{"rope_base": 10000.0, "extras": ["capped logits"], "beta1": 0.9, "schedule": "cos"}
Each number is 128 + 32 x the weight over its row's rms, rounded and kept within 0 to 255. Layers, rows and columns count from 0. Numbers have three digits each. The size before them is the row's rms in percent of the matrix's.

# gate: layer 8 MLP gate, 256x96, rms 0.216, rows 182-227, columns 0-95
# up: layer 8 MLP up, 256x96, rms 0.19, rows 182-227, columns 0-95
# down: layer 8 MLP down (transposed), 256x96, rms 0.191, rows 182-227, columns 0-95
gate182 095:104131148080108183160121128075137139095120153161159110216116156130100141159154179123146117138149132111078141178131119119149137167073114095118143109118105150119162153089100097082146126128115096088151144118167115106157086188165143107185149127132016122147165214148123106135169185091119137129
up182 093:123157091081114069159148134119134102141098155151139101108122120122173111165124124178191121126166090205118067122131070109166159151170126078082114174092085149143190174121129136069124147123088118156127059109116163148141145133120130097133099080155105138118116161153066180098116140048153137115
down182 090:103122091121128092187115175059075148137130150148100078152128151131079193085178167084119126054154141089103093147093091109071175127121160110129125083141137146120093151120089146110176129135138069104128174088185156122130105166129127135135171132119122180160147186149154097141109073151112173099
gate183 098:163134122159127155073125143235084139108137195174122130104087104143150149056069170120081132172098138096127148101159160175125156097115106140130097151181116073114194099147157136131110172076166108113095096119129136114135090107099110107131134118121165162119132182138152135076116149082148173168
up183 100:111179140133154117120139131128149150137094180108140162068148113178121165167118171134051139098079158140107153150137117184132128107162129138143103129126102119050052131130129147143111080137161204081106052141169127084170125130119125150082083142109152114071124157159067128150141103063148143139
down183 102:123139155130164098117065108123142149117227165084130052148076069123130124146145090121178083128067121178083114153108123109136111065134109099144139140153102188080115148141136135139121102104113168121152200138137155118078123050093117150118060129187124152082098137111124119113122130111134140140
gate184 099:106136141179152157140175124183129091148166093087110057083056140169102135143151112074099112137104132083098121097147119128177123149148150068115098134166134156091148141047079066159107144111104141119121150141155142120159124141107183122065106125175137082111133083141081157088177115089147121169
up184 097:139157109115125157233119106109098114095114094180137165094111160106123161132159128122137142130064152092154192093168093127096146162113081122113127176129111088152133100178137107088076174123096148173121089128086174081131159182094083144149041132147100112133139105153114170145075119096117125107
down184 098:127085189122103138148102105104140157120113188180163145105125176134131089089170141049103082142092149092140174104146113154152140078180136117129135127137118176102107140055131119130088134128151166105102104104061123204064085134100102153103208120128153137128107140136071113121172080130138110147
gate185 100:113127188096112153188132118138159105119131146139114102104053108114136132133135193114147081093118125142101132144166180096119068143112093161153074129148157141152089168088191108126129130114064084126145099140128164142124100154102141079088108113240118110120197111147054119123105158124159099119
up185 100:122110123173121155121153141126179140118118187180119193098139088130108118122099155052144080136145101129115086115137135111110129149129094143144115116096132141053105118099099141158110123139116128142108120116174190050143099223109117085157111167121142085202107160112179077134140072169127075104
down185 100:158151111187087176119124106164109100148135152086139166091152127131121168181093097111118127133139112124155099092046106158112095169130127114097137084164114141155148069161093164076167063158123106136135160125131092142141077102133132030080168118169077084132137119137118146104084141169083084104
gate186 093:107125106097138139121104144164138124150066171196142158166145117193122155097186145145126126135153103120112169179152078172118139134148200143072090158173100164112139117179120207092168125103117137218125132125118157125121103165111124105128157137131192100150169156118145087074181104162141135131
up186 101:187091157129068156121158131181091144111213165115144133125088113137139146180128088133137181170122123126124141115169094132187121113130122106154109140137117077158136168230111129165074113142191092108141154164126111137144103101116153122184163131172119078162142143164144085103094173102092167156
down186 100:168105108116100115109077123171126059125103169125139110115110115130115082085122139136141095082155114161121141141134090138066164191079164128147055150071145173122175092175125113147170161120069094166094134121116120112191124130138091090059098175143147140136156168117117130108141144129096044162
gate187 106:118139107127142095174100118119127124089091143138050105150134118131070151087099153180196087119153195148084076158139116131168138153130144088118174149067145145153075139140145107138146170156145111091137155168127092166199084130145109084150121080073174134167093142155093140102073128131088156158
up187 100:133151102182200155128124180135127080091154130130082099127167091127152151130134120138120176142149150144120099125150090161104159074128199157162095110136119084138161123151155171098142130090168209154148128182113118115123118113056110115147111157085061086166079083135120116110159105104127215129
down187 102:109120089056115144117055158139161113076169133173123121174143137198092103153125108106140110138051122122092194135104105067091105157138154113137131151154085083090083147126144143092120130129161177133125092141101098165074124105033098113139122103115122175115192102135126110085149129126117141163
gate188 091:169140121141163102144118182108136125112096148178170089139123081118104157112158150157163129160148097166058124067160141109225107135118056159094165115122141135071097148085178162107136167106098135175151138063116187143130158146100111085128127106158070109127141083122128165129153108117089126081
up188 095:120126086117131080108093108180070119146128158119124178131127121168063129114102109096118200145129143160123191117122091143153167149075119152123157125102179178099139187121124093129141089189169102183149108087198190193108147145140125127120111125168105215115113144125151141099130104172147126105
down188 097:169106139159147155159049119096139125114092089113147142145089093096145211098183117125142163151133159087155173151114115091159124139138134112101165055109150105131101109188156091196201132084144169117158121128108065063166121104125123125131157169142155123137132101110154163122143090127101151056
gate189 097:112068155067135110156183134150095160122133169133139117107111136158133089116093104122118100162133158214170122119175134063156138100039121141112136141139103139135155164114147104154154103114122150137121170148146158090156103142077106097131153130184128134094110044192171130053146122060132140106
up189 094:206122128126136087135144124075093129111110152147127136091123047107112130115133106122120184167111137208161130123146133157171124115094127176078174136100104117101139129128163119109115122142159092152177171098128101095125045138128130035148114112171089139129129122122114011137117104135115100163
down189 093:140160130177135100083129139122142086136137166127133126149170182193117091099176151101122130100124128078149104196135160117079053113105199151146129063099087200126181136149100107126117161133147137103159117101172147137076119148111070121124183166122099153151097194128123162122117154115123108189
gate190 096:101162079167094158154094170113141154141126160128086116153105083169126119128113123101057094140242164129122065191110145168136103113125156065156106132140167107143138169115087135104103158162127136091133117146140143141109158188120109125116155127105054174133114204100116132095108159110100159169
up190 092:132103112075148090152126141101130114141132123168117148126123121149157112080098212135130102153088125137134151155112216097085129078170113151087110081137151135105190163103052087151091121096112158100151190151136131086099133115121125158198120080122113091153118160054160156154174091118093126163
down190 092:177122145146164117107152076088083190128162125148139093123100166125134118138092126148082126179116106181065068081178143145150095119130153159142156053102144071164141133161127143146146104129098099103136156101130214093145100113083147112147181126158139159065146153107123121146083165094157071154
gate191 096:128153159204126120170127092112078198097124123134068090118118070156137151159093115105139138127141102186085149132139108096059075152148130132111142156127108117147110119122132110174175088159138141181110140066200129122155144148143151142133155121158134186145115167166058153059127170166129133179
up191 101:136129144147094149128152142169137111137155177135148082098130104096108117091153119151195169146093149118159142134100106151138107112053147074080168127137128097153108184154134168108161087054156135176129096072134084124151150128186120132116064122128079128112168122120154101211166155053128089100
down191 100:177078117138147130144125167115098106091111102144048167117163148155116107062144093111137120116143119157110160188117130139207170154114126102095135176113155148128095074126107169149155150130146071185165116101057130174133140096129123121179190138130168119092166122133123123122092116088089216118
gate192 110:132150111148118148141112091172094155094141176162170115139138156118130123122159135128120110159149188170161128146148101175074128154144155083103145161153184145099153184136150144127072089083105152096114112154061183132149153121121134126101127167146164122173161105127148070060154157033142158204
up192 096:147076103176177142164205153121111155114126201074109205135139096144124136111150110126125141096109112055169162181143116105180129145128138147156102132138149167147130137096147139153155187073112157116149120162098144066141093078109185146120087105139175114118100102162148092140105105101171186102
down192 096:090159145042209138194090118124125123099108160099146119054130091164088119142145162087072146101082107155162161145111169108132120143164124088133156153168118138116090086104132162124173162108175141127142153099108159064113151095108102133203130105156100119087106119118114096155104136113168176173
gate193 100:171115164105073152136147128191142145109118091195140140109092127152137106108210142145133126136119144103106181140176111175081108162090151119095160155109190175201148091139159127114141114146112135197163099139139099166107108117068181129138140090127089130073155150121167111119204138124109157173
up193 098:152123101116105098138121085130135131099095113160113171125099165126147103089154183173124099040169155090131138140077133102149131119122155174097152162118158097154128130178060187103107123134066153170139125173174099171101124119105230083129111057091110120113123124146154121123104110183108150102
down193 099:143098082185152096108125090077160135157128124152119069084118145132158150114159160088155064079110121084151119160072100090168143156136135131166137082093085112117133147163127138155114171152125186050093073120112135122111152117192180124141143089080169115197153064099117125149105101142121148125
gate194 098:140198123123092130142102132109101133092091142122090128081138158142131184141144096096176123102177103209096130095130136113112098186087093105129134133143121132122106124126153106130138121180127145126105085115142072211067146173171091056125097091179198065134111149087095087129107127097128125101
up194 106:151124160109064168107165164079120108078095199108097149106105110122082122140117160109148110099095186121138184145156141099090146098124101146111066119108106122128164143118099095116081112120120070123106087152168135077110048210104114102178164113111159153121127132083147105178123082182096125138
down194 104:151141077137170131123079160208086145153121123106147122146185122096133137140145169153138163091110108076168070126086121050115128106107147087119112139169135098170106101150134148140155158092158103133125177054120101143194172107166155132126065186169084146103116097102135131124115129110089153061
gate195 106:137165130138084112104089128124165088170086198131117131032119210138131121178088170184100126131158150145079169157153148097153126157098113117103175143121166166118100125085153122162113141080062161092151133117133145108093076141153137123091166061166081084149149121126132157139169122126108130127
up195 107:117106142076137133081119120109104112133170138164150104138145092089165076130120150108124151073115146082147146182076078092167161153115106176132119103126120108099127167120181071123095188122174160166068137054098160089142146140146100153168062181136119121175081152108093101152104072138155158129
down195 114:132145060115154112187092142142145128104111129093171061169090078084111177100109123111122164148126075092139146129123111100114141142099124101156105159126116129124133167154093169092104146154146141156120105126113185139141075101074066148170118159107141136153082131098129122117108097110058110255
gate196 092:143112131119131181122160106122114107160128142106105066126094131151134098120119089151124125170129128166095059134124091169224112156130139128142089138202143137152190147120163129145123154143139136091093109096090092071176210078134081119064128141139144139142116085143142117182185194115086122145
up196 096:106167154168116138155115175077133090087120100113131142164144169148072199112160118095101085103154085133109143162110095131057067104061106101117099135098167121115147064090134104104139125164066130127120134112124123113125070140131078113104133107119124141044188050157112133121158164142122093135
down196 096:100136197174127175164082182155182127108088101101130171121109149134110130111112161148111170154091112176102118103126108145118110155092193112088167166112154138084130074111127154088145152179154097163081126120158124157201083155144112062115113116134095103135116117158121153095197102108091072176
gate197 098:144131123123136117156091096155177164132109143145171115149073088110105147114201103167159143158202164188142090076121163172127121128153145152106122128078092129211150191162099116173165105122121059149177170131081067130179128094147134103110113115131144167123117153134136128107165180145109151105
up197 108:139137153167108158103096105081134122131167113175110138099108121070121146116058143119097097105128103122145096172074071137127079085140186172205144120082176148104131085088121111128159200141144124084159157082129132156118131173135102096176109178145147068121106105076089156165117146166161143152
down197 102:098068110091127135115122155131138115140175125121124114150166129154112047142077119095073118132097068113121132118115131116162144163154147160162071209130114103141116085139142168125160156143124162162098170136068121129180060159090123117067126097111056105119172125147129159107139105160192157064
gate198 091:131126172139122093150126176114101139134141150106162174127147119102094123114087122132170119131112146122075101180188111144120164164125063097140133109204210145107067095121122177159072143179113125144164162133134190028122087083115101143131179097183108130098125114154111138086150130111115153134
up198 098:125099118079120102093115110143100114078137124154175129141097160103138180116083122182125111128150152132119155193194129083088127115123113181150089130136109109121151147162150145124078168117153124126154189100150079046139055138104162086147160118125089166143095137133082107105106128224108181162
down198 099:119101145100110145104122138111105173208181127064135118125109142080109112112138119091140159115062136192187119096120139149106147128152116093163067092147099150095156112103137115130187143138140173086124199097101102181122095115160143124112163145056118131057080128130117143103144204121073140130
gate199 097:092105153127084168160138174158096192141128104149174079148158162078094135123111142143173136137153121128136119098148080141158151190110149154069136199133120130168138123189120117073148093119093082169130172085098099119106116053075150086129138140177138165175097111101167112097111163120083106159
up199 104:093099149118131161133096118147090101145109120134131174126130175133127096150074116098140112039090117132112099123118078120114157116195132140099161137177127144169147136149071157103165058167209139121091159078176119099125132128129160138157114186166018120130124186136156137084121124114109108108
down199 105:137138142163183128117188160131100111190124117201113137092106144163173104132106104064134106043127137091086112130147104158096126074126142118085141112123117090185140144122084164076114104152146120162119099100140143125192141150162107100161155166134076055074139111167141149174078117143157108093
gate200 106:161140104117103123143103202146067146102107200153158153125144112148147152111119111166178124122154111126111091165101181131090138136062130072104148154131141160112137111095119177125120125093107097111111138090025068132157170139129111094104166035111138110093166119172122099133116124139152126199
up200 104:108137156105151105136133161086100149149099089154097108063182063106146111167082130121088134133134095159105183115142085078132109079139130200120125147146142109125078110131147177143187126153121176110088183107165172108033124148186131101139181160145137095121132058117152154118128126138083111134
down200 102:137127137102121133137114111115141105050112125147107054128121138122127152151159179117130122138174168169093200146169138123177057078147133187176133193115130138155112151161161159203085154107181177100104068149157121133161150158113048132135127138126103115160157128131092115155099120101186129133
gate201 117:142118137165089158146108144118123113132147144115088141156105137100110065156182120090088147155114122104117122177152106147103120113095039129150211166127150150130120074146145142121094130173106182147178092092103155137166159155140150131106130169099119182142152116167170169136142122083100161247
up201 105:130153084145101043139103144101191089087130168178089135111131151153156122197139091167105089100158178144112137161128180133170113093133106162133142104103118111146122116190186150100144130083155132122101139106092126131109152092116096109088145171106049133097120196160111118107080107188165162148
down201 107:158135111167129163126120119136148138123148061188122173146092121112167158128137140189167114112139207134151154175096110167148096087143170050149125131093137109144176135117102139146119100086141161102128116162149086182097136102141126158156162141089125132160105132174137034119147143135183046076
gate202 094:099154095148078165118145113085107147202197107103109098081100128125128123082149170151136097113126164099101068101074131158217099162069174114132134086183134142113157119102116109116148181123117125110126113120076105124141168084162125120127155059134158059105145165147145162119137085099087121117
up202 094:161107133132098176157117178149171103148141150102147142154110094079114059126129128178088067122085163118141088142094137186045077133139133169086198115102162168115129132110095172119125153153095061153122095134083083120149100104135110109186179157121133112123142121139158109154089148148096194133
down202 092:091118116168132039055112109131155174126075121113109141110076092149146162089127114114165172127172141147143115146115115065110158144152143081126139152178096208141098122159105111172118107120102189121164177119128124153068175108115166162139135161155145114131111122100130188118113132140107147033
gate203 095:086150123170109157117135142177151120151122143084112126143134160174053124127141138087143121123104190104087119186140172149131131132140169111117148113095163119189101120076119112155192154168128096178111171121134145114166158087142111164114213173142183120132106194078165096114190111085168106123
up203 102:188161132125157154139202104111111106109062151147084118151140096116137118117145090114130127071140072116162170171121133107172101155147079213086165132093177096156111155097136126103190089174139134117108099115089140173154168146172144119129136119104143153139164158174074118098113143072106069091
down203 109:149164107125121128152149177164145143130161177134094134113125142082131153155144173177163103166097162116143106087142159172161123095139166160142082190162131123141109110110126086178133141131144165139156128154121122080121000180121127170190120100104109184113147104098091100108149094164135171069
gate204 101:113193063118162115127062182119116111102118111124091146123166126166088169148127143107098154141166089133115137091129076139151130105081074124106099149221121112126112207116171106078128108084113214122169124098131163158118163164171096125167093107170142120178161134086098132105114129124113120119
up204 098:155077148089117140102075120132082113099090105133052181100129148083088144098108140119115097120089120127165129108104150105139060108029117134118117121089108137101165071129166119164110097145098093152100163183132124083166137069166180137173140116097162155127210118164101139148131112124168136143
down204 099:159107143102150171080195126150081140101101129158130105152171165066120071187148130130161166125161141132085100127141160152125113176145199100157153210120131153090112138119139193149096144172140161159100087086119116143169113139114095145077118125147077072166079127092138118147121143057115125133
gate205 096:148142111106172186041138199148145150141100124122131152135130138162096123155110103146102072161151126089094158122184139128182156137118091135156163144162183141148113136078131144113143147080106164101138151060153113084113142209118135174117170154121139120073159180126125115207106107172105127174
up205 100:172184104149108050157123090116102095109066172145076108153118157149156076156117093127136156149077137094135088089134189166141140153139130085124140137119118051128139123148102159130089146080130117110142082141143144140162091162124110078113135098090115126234085146116100146130161193141100089127
down205 098:137116110119140132090095148136152039164167163086122144137135099132107098159119175161139127115171102149102189094132128168106162167134144135154125187133161191150161132120121173120110121154108099090144193114177136045134173112130184104091145169138142075080162147128147118190141096136102111203
gate206 100:165186156097103077153107163156127168128118114176141115112097102160163122152157085040120067144125107125106116171204115148123112095060145161116144115098165133124137131172081161126124121160097185150200198133119106093133179144079155097109129109140148178154115112154117140176170158150140148118
up206 100:134129145082119102115130108138134163159125160124136080075138186090160138102108105195102143088183135142153115094096079133085139134149091094067176124113105077137105164117120097119144123150119170122147045103110152205143163181150140184148150120095161074128145125116167197134085110165149161085
down206 104:165108115155088117088219114121137175177109160183139179092112094124132140108100166124123135119131178172098148139065133152125130137131143116096144247086134124118096099141117095164109161149106120102114155153152130071135091148126145031111162151138064107137125167147092124095140145107139103157
gate207 099:120136165067173165099121168140180105118154106152104134153077150111184119085146077164235160155091102105084133123192090136185118160126143094129145146172154144156076120049149151143176092117119150181117160141171131080153145091165121111136158124143081157110116117165150116125142140134139112112
up207 093:095155080122064129180134110119124180187141137098181161121098143118106123142121091185085112150126142163064134098120128163131131128128086115122081140116176106118123142110129068128114137177181102109156160118085079103082136155148068118152205099188165098112167186149133131167138167086072132133
down207 094:134106117098142146116149104146181162132074169178050120124134102068187144148088080159145149215148158078113132151145087169117081098127169157148102124107156124131127139058168076163162134083182101124162134095183117116120111087146147122111156154109116131101128139144129115126136113154124110222
gate208 100:180138099110067171102114146078152129094064187170134072083150149150090112168122127123113086154119124146072147108124128168147122124100134154154104129098110163158102096169165059140139184178114159110109136079109075091147085142135126096100135039112078130110127136120138160128151115075137181168
up208 109:067174191160156129146092126094107111144134146148117152157143127163250113141131094163142050111053132106145137089160160183124097109098149123137141095125163120076113114076131120161147159105112139132146093177148137085127101135160123141130123103164111180097092164077125085138100113091074118147
down208 113:147144143139096152160153146119135139145204172165140100098126159097164120099121153194172112078148156184171123116197121109119104110105143117161070075120125110105171127081154145107126178102133172076102178166116104090156191128122115094120180159159156149073176165144118152121151145144060094143
gate209 100:097168174101136106154117132171107132173117115211111156150124143120133053129132090160152231163116129140140105174171158124190179141117130118079117144113126125125135115075181167071165098072122088120144114099137130125169150173113116106086162092175129110191138120082130161141151080128106106128
up209 097:132142220145116083143109139151116163117166070177152169116138129076132060158139098087179118124132145161173141099080116048113116201105185135107135106130159142144124137141152101128097106102176161192141151105138172106120118108102191106132133160119068181112099090128111107086112089136152145126
down209 100:064105146144144106123112141131122129150181124177179143079168105120156167129183090145141120132140103161197108112153132039108101111168192108101152128174135151120118082168121139130111142094128133172141131097132120115190060131146129109095089164108140156143127137109103158150126050126221184119
gate210 107:173164179112101133203027117114133090133052127206133106118070113117161114116126124143101146129118172132084090092189110117133085131153139154110180131094126097096145115125164164203090132075130166138146117075162123133157138174115107169123128107109101140173102115102113129094139115166136128168
up210 097:109089073114128167103069137137133134189118135147179106148091167108140134124131096133092113182144155183115198167128118129052164103125144162119124151109179125109101121165096134117058135171112106149104135137152170118112115062079161130120142112149073114106144042208123132106148073153149108128
down210 098:099119094138132104135114179155128172145169092091094099117121166155133122153114128192157087175099130124168073111112094100131119093162052089142129105173086115142157168122094131116159153136104124149135184157113161122102153146148121081153136224145091159082090094060163161146188088155100151098
gate211 094:054165122082154177197164135143119079164051131130134076152103137107116062072129150091108140067127154143110118172127136083099117137101135118160141138122127103111119122132137103072142107107155137123112103123142127142151065084091188097155138184153110134072129113143132114085186203133182129138
up211 093:109101137149081135155128093110102137088169126123124115129117217166133041151114146108161192146106153143148121098116131116140140153161147091112104132157185121186090169132068100136118186132123079131142109125103155136147098173102107154059125190111155104105068166171125133158141143111187180183
down211 094:128126123123139122144203127082161144092100151179140104116189133124096110095071093123088099129106130109153181139180157174110193070166085126119164183085136080173153130094159133120213155123107157169150122130114150112125115162130073180133150150110083126142142170161130118145114066155098151084
gate212 093:091171182168154106130152144089184156120094119130061157148136146148087132135115163116093123056140071107107148143121190072173103170123136085152096179153136168124086130111100138146114150125127189160119162139147108112142148150160151106123112155186138101064132132154126135050059128173126068122
up212 094:132149118115135153132153185113038120148125141088159131157168145179071121120172093142122141138118159078117171104114189115147126159112103127122154045131157115105151158081160188165112132159085176067113187164152131136129141142149143093121144134067136134095122214167115139115171169143125078131
down212 094:121139096073068115144160189171046154091189137181123152165110081105153098068152134113147101115094131181175103164128101103147136105167139111119110110127102143118122108083114128075134094146147088148097094104156123126161083112163155190151127155210123188125161121148171144157147166103146103146
gate213 096:095136188112085146188168152103163127119137114154095157136087173193124136109169138075133105114123154100068175138132126133139123135093119139070116100135174117143179196116123140099192182146112125043130127092185070132121142149163112148161122099117182068100168121127094089113149131131081150110
up213 095:125137111150114146138197143143170105161118150147106106100137143133106097180123130128063106126165114184120143077150115136106132151124118126097141112103099112084047113153143164119091102130150156212183067130118110137131130083142080085143158195202118137168114151088101068118184111079162090154
down213 102:107161146080159112157037175114152143106176118128108048114113166156114142143114168125149121074114131095084166166079131177071121088079111125075128188148134102122104174125155133143173136104135130081124130157191183118156141104116094149125133115044118108070115113162132093114125134116106136166
gate214 092:089121097110170094144133148139117105133054106116110128163066116102151117075121148151055135187170074113110143104163136142161060128162164123120169101158106219161122125100133172160097128110154120134184094071143083148122124133151105078165060074127136114125153103150166128138160160122159162110
up214 103:175086125150094129095166138138142089133144115162185080074112104193182138187103118112125120062070120121116166147186098116094121126134119127121108094145134125053109146065120075072105159144146121104191122108122102138118104102153113161129130130138166116082165158141028146141094115146113094154
down214 104:148141137136143147146110128124169116163114114137137131133121117122099123147169120149110167098176140149173125132134087091093130160114127132096085228176145111175122104183092111084089148133178086135160116174093165170091131105120118146164139190164119158144136062143091185080144131169132085235
gate215 101:118165081157114164123049151102131152140075076153094164112095143144152140126124114106125131118116175113135077067126151140137079111076129145123098163173099099138136122136133119127209123079071183148097184133115102172172148181135103179116157092135107105177143119087096057114145094089153167110
up215 097:134123118122083142080146154137158123177119132114170146215155068129122164133101124153146091119160118190097152148133159104154161108168195129179188165100078108159087114131140144082170182096157134181150087143114121111144117141127138147073073077087088111088063125176130106153137148121112129163
down215 100:124156119134175076140108148125151163147167154132114054088167184168083152102122086166132135124111100090174150080177089115114126106115142112128099051088114160139131062124113121154152114124129124100196116134080118117112077129121135154089154142126119106084157146109177094160182104173136228117
gate216 107:152135120097148123122122088166098118135142166154132089110079089105122133142117162151122147112117200120076121141154146125119110140079113089107188133126156225120126153106134132174128082072119117168112152092143093142191148158147075101093101127110063178175096089067165121087175116118064084117
up216 096:120089163173152097148151130187099157117138092088134127097141085117136133111081165226130098180061121121152099162159107172120088169102194105144102169159181131148133121122137112157157107142118111127106192158147139111150198073112113162186077094095105151138115113134145116089089102147126152085
down216 095:122130126109127117123097112116107120081108116077166154097095101119146075166150134121121102128124166134121142084140166150102131137161107111123160093123122132081171151063116143134136125158094119096110122121189108218032174134079104212158110092081154091136145150161108068111159078182153115080
gate217 118:138211133087060133132038119140175200148118146155152131168102164200126095101154111180164097133146192120141126147154160143114135184095136085089165144142115133146134095103146144146160175131065155119131133118150139124155118140106119154139152119167098137148099123048109159103124198168117126139
up217 110:202123104126119138070151126097141052094176104137140077118108179155108174083144148121165111153096146081177126125112171149077144124102105146156095103111156088134155105044164145149134154126149124074091087092133136093167123197086175122165164058112114141123121103117167145129124156145169119157
down217 102:122175144087137118077006123103137243134099164116165210164137177118116096156157123115158115137150112131125149163141114102121146108152130142141132103124108081117127121153087125092196149096081122079125177136137135128076158109144114143112148104175141139157141170137113147174140153153100132078
gate218 080:079135132101091139146155102110159036143124099088094076143099166103140166110094184106130156091157140039106090128102140124099152130149129091117098133143139122132164128132081151081085123109050072065146163131114118120156182151142075099138036100126149136145106152161148139135125101111094148124
up218 092:158076151198108137142109144139169148126143109139151165094127123140109090122074139135124192101089132116153119117122124117107082071109112219131094142149087112122122146174126111101146131161092133117130164136129153130122131124156140101196095152082204179191079176142210114157107157200127098124
down218 092:156168131136147132087066140117061074145138162137133156162105110146100152154144092142102105154173140152149135123159135212132118204117130115129139127121168096157132131115144119130142080142177138142146199086129148093113137119114166140098127101112036092063137118105153072112146120084195183183
gate219 094:189169159129103121148140146145148106181193173077104136163132102097026138073136142122160142151091182193116142075128099125105144156156128145117130145133154183151181136134154072132147147144125053152145096094124126056129157118061159085086170105151147142119126143129116120097156145117097138124
up219 101:098124143159104133172145030120111070155145122178140121100162171148093092078117160076122138120113117094155115087143163140092132135117038091141116115154134083107131137129127089093100075075140121126047154171187113172143143160113140141166140103130063162172101089107146099084126104137123099130
down219 102:123128102126134056130099172106068056085149144153113128098155154084098118177141134094132150131100082186173145072142135146089133148122121089132177214090178125139101156125112123117151133154150135119093130142068113158125104115065115119122170087179127145131187148192130156087100136131121123198
gate220 103:077156110101095192091112171160153155161131135185114088141109124174116094141107124150093113157145166164134133160117160113078148168090099095183150121072081154147080208098141129134135162120120124078159099080122093114141121141116123107081114142154147102117106150122161126235199153142148142162
up220 101:194135132098131129126029091187056131099133109074096150180118124094130094118159042152077136156122067106139144115131108127140143124108161135109137105118105128145098114121097113162165152160063120102160130097186026150142123151137083141125125121129105096114084119146175103137172109129125145102
down220 100:133106174148103065115069164175107117109138127090153110150129156148085131161153113091090135155119114092113145047081068160162173212143167100157150099152147168111085142134136131094098121115129139111104142191183179123097101069170173137086169141175126161100107168131145133104117128097093125100
gate221 117:094132090171092091170108152159146127071091088127140110162131139138101140071150106133208144191116141164081128173145161125133097174107135078107172145110145123147107102147124151148121149087131174128138150160136148164237155123094143115112151154156103130081136113142163163131075145070096204148
up221 100:167077091115130149127157150124135129131122109140123071176128048081141081128123169122139149142131165110158147157119129131072169157127135075125129105121134099184127174136105193144102152085191156187160129110149099145136065115055063159106124105108042133139138118165094087147183119115134145150
down221 107:099156104174098110127099137167165102079093085104102100154057111139122119172143123108110135102138104177181139101133105129132150135128073150137162160169065187137160157089178161103105138165116106131075149104049100106159123151125094139096120145130143079056110130133124070139071134141117073064
gate222 093:086094112095089125130126148081158136138123113132126100156112155215116120149129145094123149144160105097150152130113092175132156104032070086137054161141192129112116161130141057092152147073118095104087160123092118153152124106148087143135072103136045098132149136111166103104151164078112136116
up222 094:128082167108109156108097140160110134063172060159122098148160169092127133102121123174066096092091147070109166185112123106130083110083145126161149130064161148112132077161171105140077152166116115118125136164103148125157087105206111178062061116134165119152113118143093135161124142099116113140
down222 097:183106146099091068106190104122146055067168108111116146161146114109182137155138126170074096131121113160097104153109121123073102182126160146121105130142096100100157174112120124181154127162145075128131178094173116109185176105124121122135131169126187164125093163121136180071175142093116079112
gate223 099:120104088105107076146103150125182150167112121169117126165113101118151094106158123145142164113142109142089151108136099152161114151065120107097143160138230145188134147161141132072114215146134110187132100030100097162098140127169118076116088133114160159109095116149114109079087091150119139141
up223 101:168107173160143147131134119143155173180162087107099139167147129087115132147140162093143108195148058114068150083093124090124062146151131114144098148178148130225081125148103157159142097144111142177076152134147098163112119101113153126106155132130073114143087129198172128139155153104068139092
down223 106:119125147061193164118114127164118037158131149118073128112152147111136125128070126108109142117141128100144093107156122113099107062127132114146123088116148212118178214095112140174142156145191105167098114137116084133132118172113140056096123124196099076151075158123168136144117108133140118130
gate224 095:112180185127145161117092142154079103128197159179085144186089137194146161166131149129102144129181099075119115037164167150128115154120110120108128152148137142078135080111179148188141192109146130134089133115128104185118120142174135093126100137127111163091152151082115096162105184119106154125
up224 104:190119140131100118140110198161134135112092093176097144099179075159103143092150180112141155074137073100145186131103144129136128151050155162150122149160154109121130131145107108106137108176189118110077119112116126121128071137099099145117132027134075109085150147135192115108136082142087161158
down224 103:156163098187167146136180119171070092121134122124138150097113117148142157098097136177147049118149119133150165130188113147117124191113170135143083130136133153139106064144119170112157140148120147180043185079118076179191168123126172141134130169143122111135170178140158136157088106125092096144
gate225 092:135132147163148157112150175162134126168132113101112047141092128090164170123171099117117138117105087102086120121180079101137164149117096084052114149135114151203220085079195152101094133117130176089144100120137066146129150110114092126147132142155102143138102163115125127154187141083147169112
up225 094:105128091122154147117117106130162126154114118124139215113122153121088162139165180104110109084140153124153092045193150179165181168114140098101154131110114146136063146209148132129173153145067114155143109133151099174125075163125076174169117121130078134153145153126132136170118208125111108110
down225 096:157130068162111064122064114203082110120107144164079143107104101127123106148155181149107155129135168102126122142134167142129140147114113131141133223173149165119116177145096099106097084076136169185160110112086165097098095112080138126104114133184166148130110144107131122150130136110135092227
gate226 105:146166205087093120155138162133206103171127091174097106119121129061167145113136142077106136128104205122122122136207073133148111204123181111125145133148136146101164151050114143139116185153109191092141092128112105158116131126149154118143180127142142155117113163114094164136117135085113168136
up226 105:141127076123126063160055160109165125118143043156148141089128092128101159081124139117075128119164092176120085121170174103095055156106143175120130141176115129072077158120080131084107148197131109125090107129096086161113165098137163119093184150125146123150172135173138138112138112114140169125
down226 097:194176115076206159145172131092113104138122114114095123100190121112120164174098091078092116130154155156183099109090137163093147096161143139161164103155190128129165114130108135181078086120124055133151080127116148162140093134137138126152134128146133143152170122148066146074146201153177120134
gate227 101:133126144078063161152086192132126182130104162109120136136124097216125134155109111132105118099147083158124163203142095113102113139108145129167143226166123148101080102128119166112140160196097152148113151209164124118127158161105122134149110133168135149128144103116213175108109143165138126133
up227 101:122069144192168125176115121145186185192136140157085121110111148120161084069121113120170104109147099101113093173140115076167151132059122128086151169096118111143126108132147162074126164178115114158160122129119149168080150110125174134184098184099135143078129118145137119207131102180149126101
down227 100:156099134111093114154140194126171105095181147135112088049125141061148102158153124155105086127129181122111075187163146146155160103122107159131118079133134151138072147156049161128111119115129155133177171139092138182143102140168106170107151106128128137184098102125059124132140163096126207133